From a checkpoint of a small transformer trained on Wikipedia.
Architecture: RMSNorm before each block, rotary positions.
Training: 1054M tokens, 8042 steps.
Each number is 200 + 40 x the weight over its row's rms, rounded and kept within 0 to 999. Layers, rows and columns count from 0. The size before them is the row's rms in percent of the matrix's.

# layer 4 attention key, 768x768, rms 0.0235, rows 256-283, columns 128-255
106,173,193,142,120,202,202,259,248,122,195,108,165,222,66,186,151,204,179,218,162,268,211,223,255,224,177,227,314,239,216,181,151,213,228,177,199,136,160,133,216,194,178,175,203,232,152,189,181,274,197,246,212,144,192,134,262,194,175,215,234,239,273,172,160,175,204,180,188,209,138,256,164,181,216,200,190,151,191,138,214,157,229,127,254,213,129,151,199,138,249,164,158,235,223,218,228,221,180,261,197,237,182,204,203,239,145,141,209,203,208,193,142,196,176,193,262,210,120,174,227,85,262,190,188,198,201,272,175
104,192,211,148,175,253,209,157,176,194,173,173,179,142,127,191,214,233,191,208,181,159,218,133,190,262,174,206,198,177,238,166,199,227,205,198,239,123,215,173,205,162,118,235,198,225,187,79,203,227,209,225,189,220,179,224,141,218,173,184,210,242,179,169,169,215,133,258,234,189,235,197,175,154,193,112,208,195,239,238,201,215,170,124,193,223,145,198,231,210,130,205,184,210,213,290,187,217,153,165,171,227,213,223,136,144,257,190,191,148,271,201,176,155,133,139,226,241,233,195,220,228,191,128,219,180,163,235,121
110,196,154,160,203,252,213,169,188,165,177,216,208,186,197,206,276,195,189,166,173,142,164,214,273,189,184,249,279,145,176,210,203,97,221,192,250,247,171,214,167,216,171,189,143,163,175,172,223,126,232,230,216,226,284,184,161,134,191,203,229,188,254,169,172,143,268,167,144,166,193,239,216,194,185,288,195,259,182,197,219,214,199,149,228,245,269,244,190,186,215,279,174,97,224,223,236,167,140,169,227,253,135,201,155,167,193,167,173,249,237,119,169,211,338,174,224,165,157,174,201,201,242,88,203,173,195,98,251
102,167,148,217,209,217,196,224,169,281,237,171,179,157,155,169,176,190,193,199,155,222,272,183,264,192,119,99,248,233,186,223,266,179,209,169,220,128,165,176,244,202,212,160,207,203,179,174,188,188,155,250,239,192,221,283,234,207,197,166,213,264,211,134,165,257,120,183,217,132,173,184,237,135,175,202,195,185,234,208,238,155,165,159,206,193,165,199,174,154,236,144,178,327,286,110,229,250,198,224,213,195,257,318,196,239,186,164,161,169,202,238,164,210,157,191,193,155,182,191,198,139,213,307,165,168,98,242,173
099,299,281,200,273,220,179,258,187,146,183,168,180,190,260,169,209,166,230,204,237,190,167,128,129,130,178,200,231,210,163,214,126,223,217,220,194,233,201,231,180,196,202,195,165,176,174,192,248,167,212,231,200,176,204,238,198,177,240,248,185,121,117,238,263,211,231,215,215,318,185,215,205,184,228,234,183,255,101,187,229,272,212,195,266,297,287,234,264,202,234,236,187,193,196,108,212,188,213,94,227,153,195,181,199,229,179,218,204,211,142,218,156,265,282,154,190,194,169,157,141,154,199,180,186,170,268,208,182
104,252,183,215,231,197,126,199,213,275,229,211,128,270,203,156,151,250,154,205,194,191,184,261,178,243,191,172,194,179,230,242,186,217,162,267,150,206,217,153,244,171,259,133,143,174,190,205,248,157,166,249,183,210,231,154,151,199,253,122,163,272,110,221,170,183,238,224,147,212,178,202,118,129,188,231,213,158,246,213,201,258,241,211,233,122,140,309,127,226,126,250,278,163,164,214,166,196,198,172,205,188,228,233,251,159,176,184,154,181,254,169,316,181,188,213,210,168,253,186,186,244,171,186,282,166,246,209,130
095,224,217,134,251,186,256,220,210,212,256,201,186,151,203,159,244,221,154,172,130,181,229,226,208,216,236,241,141,204,256,239,226,192,212,276,184,249,163,241,189,185,172,261,90,84,156,180,227,159,131,232,240,205,183,195,214,166,287,249,220,177,152,196,196,200,151,195,215,223,228,163,211,159,278,247,235,280,217,206,202,254,223,183,188,215,192,159,192,178,248,256,183,164,212,200,200,185,275,160,147,218,166,245,226,165,187,192,197,226,216,249,144,181,233,230,181,221,202,242,185,187,178,217,154,217,201,231,191
095,102,228,247,186,204,164,207,140,239,139,276,200,140,108,208,185,191,244,169,218,210,180,141,236,229,175,176,150,219,250,206,211,264,195,190,206,174,85,159,252,207,73,130,161,192,188,240,197,218,236,193,141,217,193,224,193,222,231,305,188,223,166,207,241,257,224,214,214,258,215,183,159,221,174,223,183,293,172,219,214,214,180,173,178,283,226,245,183,202,208,249,243,167,214,238,180,221,234,172,204,168,177,273,196,158,163,184,200,195,178,227,169,243,195,276,172,241,215,147,178,236,225,237,157,163,252,174,230
110,187,192,195,206,196,241,207,188,238,141,179,180,221,249,203,217,224,198,229,175,195,160,276,284,170,149,224,195,98,185,203,156,115,247,197,215,276,278,174,208,153,215,250,167,302,219,159,166,170,160,159,216,207,194,165,189,180,195,174,180,174,237,135,140,150,276,141,226,183,157,207,159,267,208,311,246,210,211,279,228,243,192,248,213,232,238,267,214,179,193,225,177,267,207,135,154,202,232,178,232,252,174,250,274,211,156,171,239,160,219,112,200,207,186,214,200,193,256,226,156,251,284,271,133,213,182,135,234
088,183,173,202,229,210,222,183,186,291,116,142,225,182,215,233,283,191,162,175,214,176,148,152,131,244,192,204,218,257,190,290,230,313,145,153,248,199,154,228,176,206,199,238,131,191,129,212,210,219,229,179,167,194,229,175,193,219,181,170,237,105,152,231,224,215,182,172,163,249,183,133,224,214,191,297,233,260,184,197,211,326,206,147,235,254,204,295,248,192,217,225,171,94,197,251,196,138,241,171,194,204,144,123,207,200,193,198,142,229,226,305,217,183,223,219,214,163,245,170,206,213,187,191,200,168,234,219,206
104,267,208,196,150,263,231,209,182,314,221,244,177,179,281,221,212,153,211,179,205,295,186,252,191,144,212,164,188,177,222,218,190,221,243,163,227,257,181,210,182,213,252,171,244,216,316,203,191,216,245,204,257,218,213,197,222,188,163,95,121,174,244,166,226,148,163,276,115,204,219,164,222,162,216,214,201,187,205,210,287,152,219,314,213,239,146,209,179,200,139,157,203,176,270,114,191,171,222,220,192,190,196,224,194,184,258,214,247,240,195,192,243,250,140,184,172,198,232,240,227,264,208,242,219,208,227,127,250
116,219,185,185,266,245,258,205,198,166,175,196,179,200,261,208,257,191,203,217,175,230,245,202,218,175,160,272,203,218,167,231,212,155,257,278,221,191,175,191,243,188,176,227,184,179,179,213,231,164,179,184,236,222,262,193,181,176,167,257,154,172,151,188,183,151,191,128,176,264,201,248,321,276,248,271,248,216,150,115,229,206,264,188,261,211,257,213,195,155,192,183,221,163,208,135,169,220,189,220,255,258,154,208,201,237,154,177,131,244,223,150,272,155,290,168,194,153,185,151,223,227,212,188,237,136,213,176,195
102,210,172,161,211,273,225,160,148,275,167,213,286,225,222,169,253,165,195,205,241,212,164,174,175,182,142,167,111,227,175,236,291,199,276,171,228,214,215,251,166,210,126,309,189,245,228,207,211,173,207,161,206,236,220,232,168,168,296,184,200,165,229,222,204,227,200,169,247,237,182,194,204,111,256,168,181,185,244,186,198,210,243,148,111,221,192,209,215,230,172,139,236,218,169,162,185,218,194,180,231,215,265,267,162,151,211,198,146,148,268,188,220,207,178,200,138,158,198,155,239,262,279,192,183,215,185,141,230
106,222,236,209,159,213,219,123,176,248,221,184,206,280,267,199,173,155,227,214,167,205,185,256,188,185,203,172,204,210,218,182,207,135,203,177,249,251,233,187,172,260,181,206,177,216,263,178,239,229,166,164,255,152,197,262,160,159,129,148,225,223,270,150,207,155,214,220,183,169,177,160,217,261,192,232,223,147,165,163,245,160,212,293,159,205,221,224,205,77,228,130,174,317,94,238,277,204,217,229,195,162,223,194,141,184,202,148,164,277,148,215,170,170,269,175,198,201,200,195,124,163,235,209,218,224,149,182,165
093,201,209,185,187,241,192,220,238,241,251,206,244,242,203,199,197,154,216,174,238,175,194,184,218,202,261,162,189,183,228,170,188,178,140,175,178,186,243,144,252,175,211,156,252,222,209,168,167,199,198,144,206,159,235,203,168,252,206,193,185,209,243,159,203,171,222,154,231,144,197,244,187,204,157,163,243,136,192,165,215,157,223,227,268,214,143,179,205,195,218,171,196,238,204,224,168,222,154,189,224,251,267,233,225,185,251,187,192,149,230,224,179,115,138,211,181,195,177,148,152,207,174,258,203,148,231,169,158
096,244,181,279,209,203,212,114,151,263,160,263,123,198,145,211,231,147,194,207,246,165,187,228,104,272,157,180,203,248,150,207,232,162,128,163,248,247,232,248,148,207,165,201,209,219,159,238,196,230,233,192,183,218,179,165,161,160,158,240,168,137,189,190,227,194,248,167,202,249,176,248,256,135,109,252,193,239,124,210,173,193,181,199,235,195,266,228,224,253,196,198,212,219,181,187,123,179,211,241,156,158,214,249,169,240,155,175,211,246,185,275,200,209,273,279,163,162,186,219,137,242,223,191,211,169,191,188,260
106,197,257,201,356,217,288,182,182,242,216,242,210,116,283,199,133,156,217,208,186,197,212,196,124,191,187,216,226,245,189,216,182,216,192,260,230,154,192,162,188,208,277,205,169,142,121,223,220,177,194,210,242,184,261,244,203,242,121,208,227,166,178,170,210,245,218,218,197,185,259,225,284,186,193,197,185,213,123,283,261,158,215,186,292,223,254,217,209,222,270,227,231,176,236,134,143,244,175,156,193,160,173,147,233,245,155,196,165,193,184,209,231,187,248,177,180,190,176,282,190,235,136,294,234,200,223,188,179
105,249,207,211,242,204,253,206,255,100,311,168,194,161,216,279,195,207,255,171,169,210,173,156,123,212,177,239,207,189,246,199,202,194,151,232,224,201,124,161,180,181,204,190,126,151,86,193,210,185,187,204,197,166,235,156,199,251,230,217,220,171,131,189,218,160,180,193,193,197,231,179,151,234,178,179,214,280,178,172,206,171,197,218,195,188,274,116,297,218,261,220,170,192,207,207,162,202,150,226,193,198,80,179,273,209,194,199,166,178,90,232,197,170,251,201,202,247,203,208,167,199,158,300,263,161,186,183,265
099,183,192,150,256,208,193,222,229,156,168,221,148,174,155,165,251,207,186,229,180,217,171,201,246,253,144,269,254,208,153,229,248,210,205,271,127,266,184,135,202,138,179,192,170,194,207,220,218,238,162,198,161,173,153,157,253,148,229,278,142,184,145,209,133,181,242,179,200,245,243,187,189,190,327,193,241,252,175,195,196,233,194,171,227,209,247,300,172,150,211,196,232,152,172,205,228,195,292,176,216,287,228,211,208,202,170,235,173,217,208,218,154,239,267,147,158,241,183,199,156,215,245,209,184,212,206,168,98
101,169,195,140,194,163,245,222,203,217,234,215,182,192,194,254,255,234,200,183,177,177,252,209,203,182,215,175,220,197,162,210,203,322,98,243,236,207,166,262,197,150,202,258,216,214,168,164,200,236,269,172,175,153,214,111,275,247,195,199,230,175,185,249,158,171,191,138,239,233,274,216,177,208,130,179,167,261,249,220,175,243,240,181,196,208,120,112,170,259,214,130,84,107,271,274,178,196,197,167,121,176,144,157,183,185,200,234,280,174,190,236,201,179,234,275,216,221,171,163,326,236,177,160,193,189,157,225,243
083,173,179,194,198,205,174,235,221,243,155,204,189,218,121,170,220,209,175,175,239,181,155,187,289,238,160,228,199,186,165,245,215,226,161,158,186,254,158,153,217,211,149,151,244,200,123,168,214,167,199,240,181,202,221,108,162,172,227,231,200,186,138,221,190,203,241,105,182,291,192,298,182,246,152,231,192,244,189,217,183,246,213,136,203,298,209,219,205,194,278,269,188,234,194,234,125,246,191,143,195,177,139,165,121,203,204,180,249,230,199,174,178,249,315,208,151,183,147,216,178,202,203,197,129,207,228,186,196
085,194,164,173,187,147,180,221,199,140,128,172,157,152,217,156,294,241,137,213,174,175,175,174,225,187,184,265,192,174,206,241,191,215,211,225,215,257,249,229,167,207,172,240,190,196,159,197,226,179,165,273,152,212,210,120,186,165,290,225,230,111,204,187,198,206,263,200,220,283,173,234,280,232,186,239,139,232,222,187,223,293,200,136,184,204,237,220,178,198,195,228,227,153,244,215,257,219,215,167,163,220,180,161,168,246,86,197,196,251,208,141,202,193,246,200,202,206,145,182,184,145,191,143,193,155,205,229,213
106,197,184,180,179,130,221,220,154,163,150,285,126,216,219,167,256,226,195,237,130,194,240,234,273,234,209,207,247,210,116,202,207,152,200,223,181,190,288,157,188,213,207,253,220,233,236,255,204,159,200,196,231,175,178,170,262,154,213,232,242,236,176,245,231,167,233,104,221,239,238,203,160,198,203,254,217,172,212,183,269,212,174,214,171,109,199,205,172,203,170,201,196,143,150,167,239,145,260,239,182,195,200,228,224,196,215,245,167,303,168,167,201,216,179,234,215,252,161,243,148,189,278,212,140,197,193,189,231
109,130,169,225,239,138,264,254,201,189,208,223,218,113,233,193,227,191,184,241,238,210,169,99,144,224,195,206,156,215,169,236,174,296,129,208,168,252,161,196,203,197,196,251,205,174,151,189,207,152,201,167,195,226,136,139,214,213,202,236,155,161,154,236,257,168,172,135,217,250,258,181,194,177,142,264,196,212,145,159,163,267,252,226,188,229,193,174,142,177,269,245,143,227,193,187,149,187,147,164,222,244,149,111,220,239,139,256,139,190,212,235,222,204,246,213,174,188,171,216,167,249,170,172,229,217,232,223,266
106,188,180,154,163,195,103,181,201,199,280,195,187,282,97,174,191,207,183,142,157,204,193,201,209,240,172,211,240,250,224,199,129,184,119,205,259,152,205,157,179,178,241,197,211,170,137,137,231,264,174,219,237,152,228,151,210,261,165,216,266,191,163,187,227,125,165,150,113,168,213,167,231,209,128,187,150,216,201,246,200,211,166,207,220,208,128,153,214,176,213,230,137,245,267,247,179,188,170,215,168,243,127,189,173,215,112,160,175,190,194,197,150,200,237,185,227,226,183,177,203,180,193,137,237,167,163,245,266
112,197,260,212,207,184,189,207,191,165,327,207,178,192,213,181,131,144,179,210,177,188,249,133,113,218,214,184,147,250,238,163,239,147,203,225,178,208,205,228,119,219,165,169,210,120,220,232,257,236,141,179,255,227,185,265,166,233,212,169,215,165,225,174,207,182,183,182,210,215,220,206,241,182,183,106,233,170,258,208,160,251,157,262,189,190,160,137,264,233,166,257,209,174,166,171,239,151,200,271,243,205,254,245,204,185,252,205,214,214,131,213,230,173,132,191,276,182,161,164,219,241,139,243,169,239,144,223,211
108,172,236,183,164,184,241,200,282,229,221,194,259,216,215,143,154,254,276,240,193,161,235,273,294,209,197,244,270,135,168,232,204,233,248,202,205,221,220,138,273,202,213,194,190,232,200,130,190,249,250,232,172,186,193,166,279,191,240,159,226,246,240,177,198,170,245,242,218,224,214,246,168,263,226,166,210,148,241,288,263,189,252,206,259,210,136,212,176,172,189,171,182,149,234,225,226,273,117,166,193,226,107,226,194,236,190,191,252,198,203,195,189,141,211,190,164,280,250,210,105,144,240,221,179,187,237,234,165
116,188,220,224,235,219,248,163,127,201,201,215,230,208,164,240,168,135,245,161,173,157,152,206,124,132,223,201,230,228,227,189,214,229,178,234,230,200,222,261,145,229,187,214,181,193,149,198,200,181,204,165,128,210,207,209,226,221,272,206,167,130,205,233,231,277,153,228,245,200,185,198,165,243,197,189,203,336,181,220,195,204,180,237,184,252,238,155,253,170,271,219,172,179,237,143,214,249,184,278,169,170,161,208,267,199,185,259,183,183,182,203,245,199,258,244,283,243,216,206,214,242,55,189,205,225,236,153,193
# layer 4 attention query, 768x768, rms 0.0238, rows 257-283, columns 128-255
098,192,222,168,223,260,186,192,254,206,240,190,179,145,217,141,186,178,209,195,188,196,231,117,166,140,216,222,236,260,192,166,274,150,257,191,254,202,192,147,224,182,198,231,180,182,228,285,181,280,179,206,172,202,214,172,183,225,243,164,220,235,142,189,178,259,116,167,163,225,173,198,191,247,195,202,97,173,191,194,184,188,177,214,202,254,166,197,191,195,174,159,167,209,253,230,217,219,208,206,190,252,158,216,156,172,207,147,171,240,165,248,252,138,166,128,115,223,234,189,255,224,226,193,218,197,141,160,214
104,163,206,214,211,165,227,192,210,152,145,233,195,206,254,145,282,185,195,174,219,191,187,196,236,215,175,235,148,220,230,234,255,184,212,239,167,219,235,230,181,189,153,213,203,242,197,214,191,178,216,209,245,199,167,213,246,176,172,245,186,165,257,230,216,164,279,156,198,169,181,140,255,220,207,208,206,217,179,88,165,138,152,145,221,237,210,184,205,222,220,293,222,259,205,184,200,216,197,197,200,223,208,170,176,257,122,197,255,173,276,175,212,256,212,99,109,167,129,168,188,230,238,193,139,209,247,134,215
105,220,143,185,259,221,204,245,262,177,161,198,173,130,225,184,196,168,151,157,195,217,258,236,234,132,244,207,144,286,206,187,267,220,153,209,208,298,181,175,191,253,176,141,207,205,227,120,162,189,210,200,206,269,242,133,171,202,228,157,244,284,227,263,209,230,222,204,184,171,244,187,172,206,237,202,201,285,196,209,197,179,193,228,168,160,192,223,184,194,170,185,221,212,188,200,214,162,191,235,184,194,193,174,226,165,214,169,171,157,236,266,171,206,204,259,195,182,216,213,199,217,211,163,303,202,153,218,225
100,241,236,190,169,199,202,172,224,63,195,206,170,158,221,122,247,189,154,182,190,182,195,174,209,218,180,215,137,207,199,181,293,216,239,177,177,292,198,188,227,154,177,298,277,244,192,225,204,155,232,251,253,185,243,231,196,270,187,202,246,149,216,252,167,221,214,238,185,249,163,207,267,171,186,151,267,219,171,110,180,155,167,155,172,152,235,187,185,241,179,191,274,226,169,241,179,248,127,151,204,202,233,137,149,312,180,206,166,199,121,209,162,210,272,189,221,212,179,169,203,204,210,157,143,227,228,188,203
112,184,165,181,204,194,230,205,195,211,171,173,252,207,212,156,131,255,190,228,207,190,191,194,206,154,233,311,269,129,215,247,143,211,185,246,154,225,247,248,197,211,132,240,105,260,208,224,198,205,206,236,197,190,161,136,205,231,102,163,186,184,212,255,207,244,195,224,224,217,183,206,202,263,178,225,218,228,227,165,195,253,198,219,233,224,180,199,179,218,175,177,203,221,176,94,188,258,184,221,213,167,149,118,219,227,222,258,154,219,172,153,214,203,195,195,254,165,234,234,201,222,149,261,247,208,171,234,203
100,235,183,222,223,196,197,225,243,174,202,224,159,185,293,203,187,175,176,153,188,196,126,196,272,188,255,220,249,155,215,108,212,209,231,200,147,254,206,166,294,183,162,294,219,197,233,255,201,141,208,153,245,206,248,245,190,202,272,135,234,231,201,261,261,223,184,193,191,224,223,140,220,294,234,164,227,220,160,177,195,194,212,159,254,215,253,136,190,220,149,245,179,180,176,209,278,161,194,121,153,227,182,120,197,233,110,204,184,161,163,225,208,173,262,235,241,263,91,180,189,183,213,204,127,237,231,129,275
103,192,181,205,157,182,212,179,177,294,243,215,153,188,224,202,187,203,234,180,180,216,180,199,195,169,205,133,184,226,194,237,205,157,112,198,247,150,162,250,213,212,145,210,222,242,214,191,196,146,223,249,210,180,254,140,151,228,277,197,180,120,156,184,165,195,245,192,191,257,211,244,176,206,234,206,190,231,217,202,211,83,194,287,251,230,190,241,150,204,187,241,224,159,162,199,178,276,217,188,200,258,233,155,238,183,167,206,120,193,132,212,209,321,201,278,242,70,277,240,175,129,216,238,229,156,289,188,222
099,140,188,214,217,212,287,162,285,194,205,313,194,235,192,178,213,182,223,196,255,182,159,193,181,211,195,297,229,266,209,192,172,197,192,182,175,179,163,114,206,238,223,141,174,198,217,168,216,244,211,166,227,165,249,184,213,254,196,255,204,269,183,149,290,194,175,135,193,182,177,185,210,192,252,208,198,218,237,240,181,178,231,195,194,241,207,248,178,212,126,141,201,218,235,226,155,151,185,221,287,196,169,153,238,177,147,159,225,226,179,170,175,204,185,237,184,191,183,184,223,216,207,225,264,210,116,144,204
096,207,228,249,155,200,204,169,151,202,206,204,277,232,212,194,212,246,200,184,180,190,129,199,224,201,224,208,116,112,169,197,212,152,197,244,116,223,189,221,171,170,178,242,226,244,226,216,154,155,158,232,152,148,198,252,168,162,222,222,226,234,221,241,171,200,219,181,182,164,215,147,277,222,220,220,184,285,242,234,167,196,214,191,285,186,210,225,153,120,192,141,203,242,165,146,204,202,221,120,312,149,259,199,190,191,165,210,324,169,184,199,226,194,167,257,240,239,156,208,209,203,252,169,147,184,252,136,253
098,210,184,150,188,232,206,263,216,151,145,215,223,179,121,261,176,207,189,219,189,179,160,249,220,210,213,216,211,253,198,280,181,211,226,149,187,219,201,121,271,187,213,172,137,252,209,189,213,222,217,193,192,185,230,237,240,164,155,174,143,237,231,202,275,184,247,223,187,189,123,234,198,181,163,161,235,137,215,208,234,196,198,242,174,172,221,253,146,222,149,93,193,250,217,166,143,191,211,254,259,176,184,155,100,173,219,116,198,197,260,186,149,103,195,210,205,203,158,206,202,235,210,54,203,240,110,249,224
098,181,212,189,138,220,194,188,180,214,147,166,200,201,202,122,233,125,223,223,182,202,283,183,181,218,281,223,214,243,205,221,162,100,217,254,171,275,168,177,193,161,185,232,273,206,220,150,211,212,156,182,218,231,242,214,225,249,205,194,208,132,251,276,285,179,194,197,161,189,253,219,206,162,215,198,221,216,179,96,212,234,176,132,236,206,256,190,210,170,208,225,257,250,192,184,187,217,157,180,192,181,246,192,224,291,187,199,191,149,190,252,197,253,246,159,172,219,146,191,176,198,160,160,213,257,207,220,193
096,217,157,195,125,205,172,277,214,181,179,171,202,161,200,189,165,161,196,212,262,200,217,217,234,227,143,245,157,281,273,252,253,237,187,132,202,152,198,167,186,198,106,243,210,202,240,220,187,182,236,161,214,190,181,213,146,218,218,228,132,144,167,185,257,177,163,238,148,245,189,203,114,156,190,206,157,187,162,167,205,155,203,211,161,235,191,209,163,194,113,198,188,180,249,286,228,209,190,215,221,126,177,169,133,179,191,164,132,226,297,150,163,201,216,211,159,221,236,179,249,226,213,143,233,257,173,167,223
101,217,210,167,165,191,255,329,203,177,183,193,204,141,143,215,230,203,23,174,209,160,253,251,233,227,188,235,283,273,158,262,171,152,233,173,209,259,191,106,267,242,184,195,206,179,215,209,189,183,209,201,220,180,193,190,226,205,212,238,178,253,210,189,187,194,150,127,149,189,192,256,223,104,189,149,152,230,160,219,276,123,308,185,169,202,159,266,142,196,210,91,298,231,209,246,164,159,235,233,210,218,195,251,133,226,147,140,172,216,192,229,164,193,242,193,169,199,162,140,226,249,193,169,225,129,162,138,235
093,157,187,201,202,176,222,173,196,236,171,195,240,253,304,185,165,210,246,215,157,182,214,183,213,202,266,200,204,149,196,289,170,235,186,223,219,155,208,181,173,193,215,134,214,207,191,164,234,247,150,223,209,203,174,168,231,243,196,216,240,256,158,203,214,186,190,152,234,109,249,215,202,215,240,228,153,171,189,223,292,177,226,275,127,193,144,190,245,205,225,98,201,183,243,172,166,275,206,223,151,181,184,200,250,187,261,211,215,220,111,201,223,241,154,145,224,175,219,256,198,275,253,229,204,257,156,269,184
105,261,207,246,243,212,255,140,204,238,154,142,262,221,118,238,240,195,146,217,212,279,208,169,214,240,117,216,201,192,199,208,243,265,230,168,217,176,153,174,158,178,218,171,181,204,206,234,151,156,261,195,190,142,220,166,215,244,231,251,158,203,223,162,230,198,194,212,183,199,193,224,235,132,178,224,197,177,207,200,210,224,152,165,226,277,220,225,142,162,199,122,201,270,171,184,143,205,191,197,265,178,193,195,181,178,201,189,213,146,229,209,112,221,213,197,221,185,189,169,207,196,218,152,230,123,155,173,163
108,256,206,248,204,198,161,244,180,192,275,233,187,163,198,182,190,180,109,109,131,223,144,248,204,191,219,138,196,211,184,188,224,102,194,229,199,251,191,233,185,164,183,183,199,216,202,221,170,206,219,253,263,214,160,238,207,227,198,70,246,142,216,252,264,233,237,214,241,274,212,197,235,137,257,135,207,280,310,202,178,182,130,171,196,210,237,245,202,178,146,288,267,209,143,197,234,201,143,171,229,176,220,245,192,199,219,193,171,214,160,199,141,191,179,170,202,191,151,207,165,198,203,228,171,183,258,186,201
096,252,191,170,260,170,227,221,199,253,249,175,162,224,189,207,200,202,191,203,86,175,171,181,200,204,224,196,238,140,194,149,152,144,185,262,128,237,200,87,222,186,215,166,189,165,123,135,200,196,173,229,170,193,154,203,277,184,220,153,176,125,230,243,194,164,133,260,160,184,188,211,248,184,177,196,204,208,171,274,243,221,188,186,232,194,178,158,237,158,294,167,203,162,275,156,173,224,193,216,173,221,156,207,221,203,239,208,189,166,208,205,218,240,234,162,251,243,183,222,121,245,235,199,180,173,245,206,262
102,271,183,269,207,265,180,214,156,213,194,202,251,197,228,102,235,257,217,236,190,224,186,237,191,140,155,177,171,240,229,154,182,172,232,172,191,198,158,151,281,233,92,182,200,221,253,225,174,233,192,136,175,175,265,166,182,268,169,230,233,185,181,200,167,260,183,221,193,241,164,177,195,243,200,195,136,192,116,226,167,147,186,170,264,220,202,189,157,206,161,186,260,170,139,249,193,139,231,167,245,209,178,166,169,211,116,194,178,156,206,208,257,266,270,194,214,201,257,190,224,135,197,216,236,96,194,217,221
102,185,179,180,183,171,206,97,232,238,195,149,253,314,244,308,117,189,255,287,124,217,199,157,196,184,145,199,217,128,188,157,220,215,202,185,227,112,166,187,121,195,214,185,245,232,203,232,202,228,129,263,188,156,208,223,187,179,177,218,124,192,193,148,230,197,100,180,161,135,219,228,211,224,195,316,228,200,235,231,229,181,186,213,225,218,186,108,239,191,83,211,151,159,224,190,157,188,193,256,186,230,148,205,214,163,182,185,216,157,165,257,198,192,123,147,265,270,203,317,192,191,231,194,202,194,256,139,206
102,76,253,195,180,196,193,238,193,222,172,191,164,164,138,204,246,221,249,107,197,206,193,222,213,191,236,293,223,301,206,236,169,218,193,261,249,281,205,220,180,209,200,220,257,206,167,229,180,209,193,214,239,185,263,150,231,229,239,229,189,207,208,145,285,232,191,113,143,174,187,126,212,223,252,276,231,246,213,165,201,114,189,171,245,197,221,232,142,221,212,187,149,201,162,227,156,186,241,141,187,217,216,176,240,191,85,169,177,183,144,166,208,213,238,182,164,251,180,185,130,142,221,248,163,149,226,181,262
097,176,231,189,193,191,186,237,223,131,157,222,227,155,195,136,248,265,226,219,250,265,167,242,240,175,184,264,193,213,121,219,236,254,197,180,205,211,217,237,195,211,165,214,237,280,218,238,176,158,182,184,144,160,221,206,213,145,218,222,160,196,233,238,159,168,170,210,145,207,151,167,210,241,219,262,178,279,178,117,160,183,180,128,197,227,228,268,172,211,260,263,212,242,150,206,188,193,204,113,181,197,166,159,138,253,77,190,170,143,148,184,140,233,180,152,137,205,136,153,221,179,198,224,196,137,232,192,159
097,156,159,181,142,176,243,230,241,199,201,184,182,164,120,217,297,228,185,169,194,171,215,216,197,196,116,165,164,298,226,197,172,191,257,184,180,158,167,169,219,214,237,205,194,210,177,191,221,168,161,191,241,189,102,209,205,210,214,175,139,150,228,144,174,154,204,180,142,199,213,175,210,179,156,210,220,102,163,222,187,168,205,215,270,219,182,234,225,233,185,174,202,216,185,303,265,171,149,193,225,208,120,200,185,198,164,196,151,178,264,211,208,267,288,102,193,132,157,175,226,186,206,153,183,111,238,240,168
112,174,250,195,199,187,194,134,222,209,159,222,192,254,276,151,229,215,284,248,203,210,259,194,288,154,261,195,181,160,209,178,180,212,227,241,160,204,221,139,238,207,167,187,224,204,178,189,206,195,239,224,242,160,230,275,228,242,196,147,128,227,224,230,219,137,177,171,217,194,250,217,211,215,205,158,260,176,263,241,191,198,210,218,265,204,204,210,223,196,154,215,221,175,198,197,180,241,170,173,188,227,238,198,138,253,224,145,197,150,145,208,270,244,163,221,288,181,200,242,182,188,201,166,151,234,240,224,202
096,152,176,198,242,180,183,243,225,172,284,136,143,238,191,148,276,222,231,177,155,225,169,204,261,161,214,226,192,170,197,263,254,184,173,239,210,169,246,145,248,237,187,200,197,223,171,148,217,268,162,246,192,221,229,214,185,172,240,156,83,220,185,161,157,207,127,218,208,156,111,178,244,209,180,245,207,219,227,176,162,238,186,168,157,162,205,220,272,164,311,287,106,239,307,156,206,194,177,233,202,282,179,218,138,198,272,269,208,227,228,247,215,240,207,248,244,142,149,227,170,181,181,200,90,184,185,187,228
116,265,200,192,267,163,110,216,265,203,175,190,143,167,246,107,166,157,276,218,245,194,198,219,169,138,143,136,181,211,242,198,185,193,188,250,175,166,266,187,225,193,249,198,151,206,186,185,208,190,211,216,266,243,183,146,189,207,166,161,140,190,236,224,165,181,211,222,154,229,226,222,182,165,191,117,227,161,160,221,207,205,185,112,186,237,136,230,272,254,238,234,229,188,216,213,220,282,230,231,206,195,182,200,155,218,271,231,223,212,163,222,224,194,218,176,181,211,255,193,183,235,127,192,180,178,248,250,215
093,158,218,220,201,124,170,135,179,171,198,213,192,276,273,241,122,202,217,181,194,212,178,157,208,182,222,206,255,173,161,206,172,169,239,195,204,196,211,197,209,275,153,223,207,218,189,259,232,298,230,175,224,195,180,153,184,173,162,185,240,233,209,191,247,281,196,96,133,196,284,195,203,232,185,217,194,190,199,197,156,211,154,252,207,217,178,180,248,191,265,167,209,136,188,204,180,203,189,171,147,240,231,197,285,157,216,102,164,216,149,201,164,178,192,178,261,218,172,279,119,200,181,277,220,229,163,200,268
104,228,152,335,187,175,183,188,171,214,255,243,226,231,181,194,155,266,197,200,177,152,249,243,240,256,246,215,240,169,252,161,260,140,174,192,274,248,157,146,227,206,169,175,252,229,104,285,194,165,211,196,251,203,225,220,159,199,185,187,208,203,176,220,258,244,195,204,189,183,246,244,198,176,145,195,208,205,186,171,289,149,226,190,173,154,221,172,204,156,197,156,239,124,196,155,146,228,202,195,254,213,224,190,208,215,215,171,142,131,198,200,207,233,181,246,252,231,172,216,118,244,230,239,162,272,232,211,196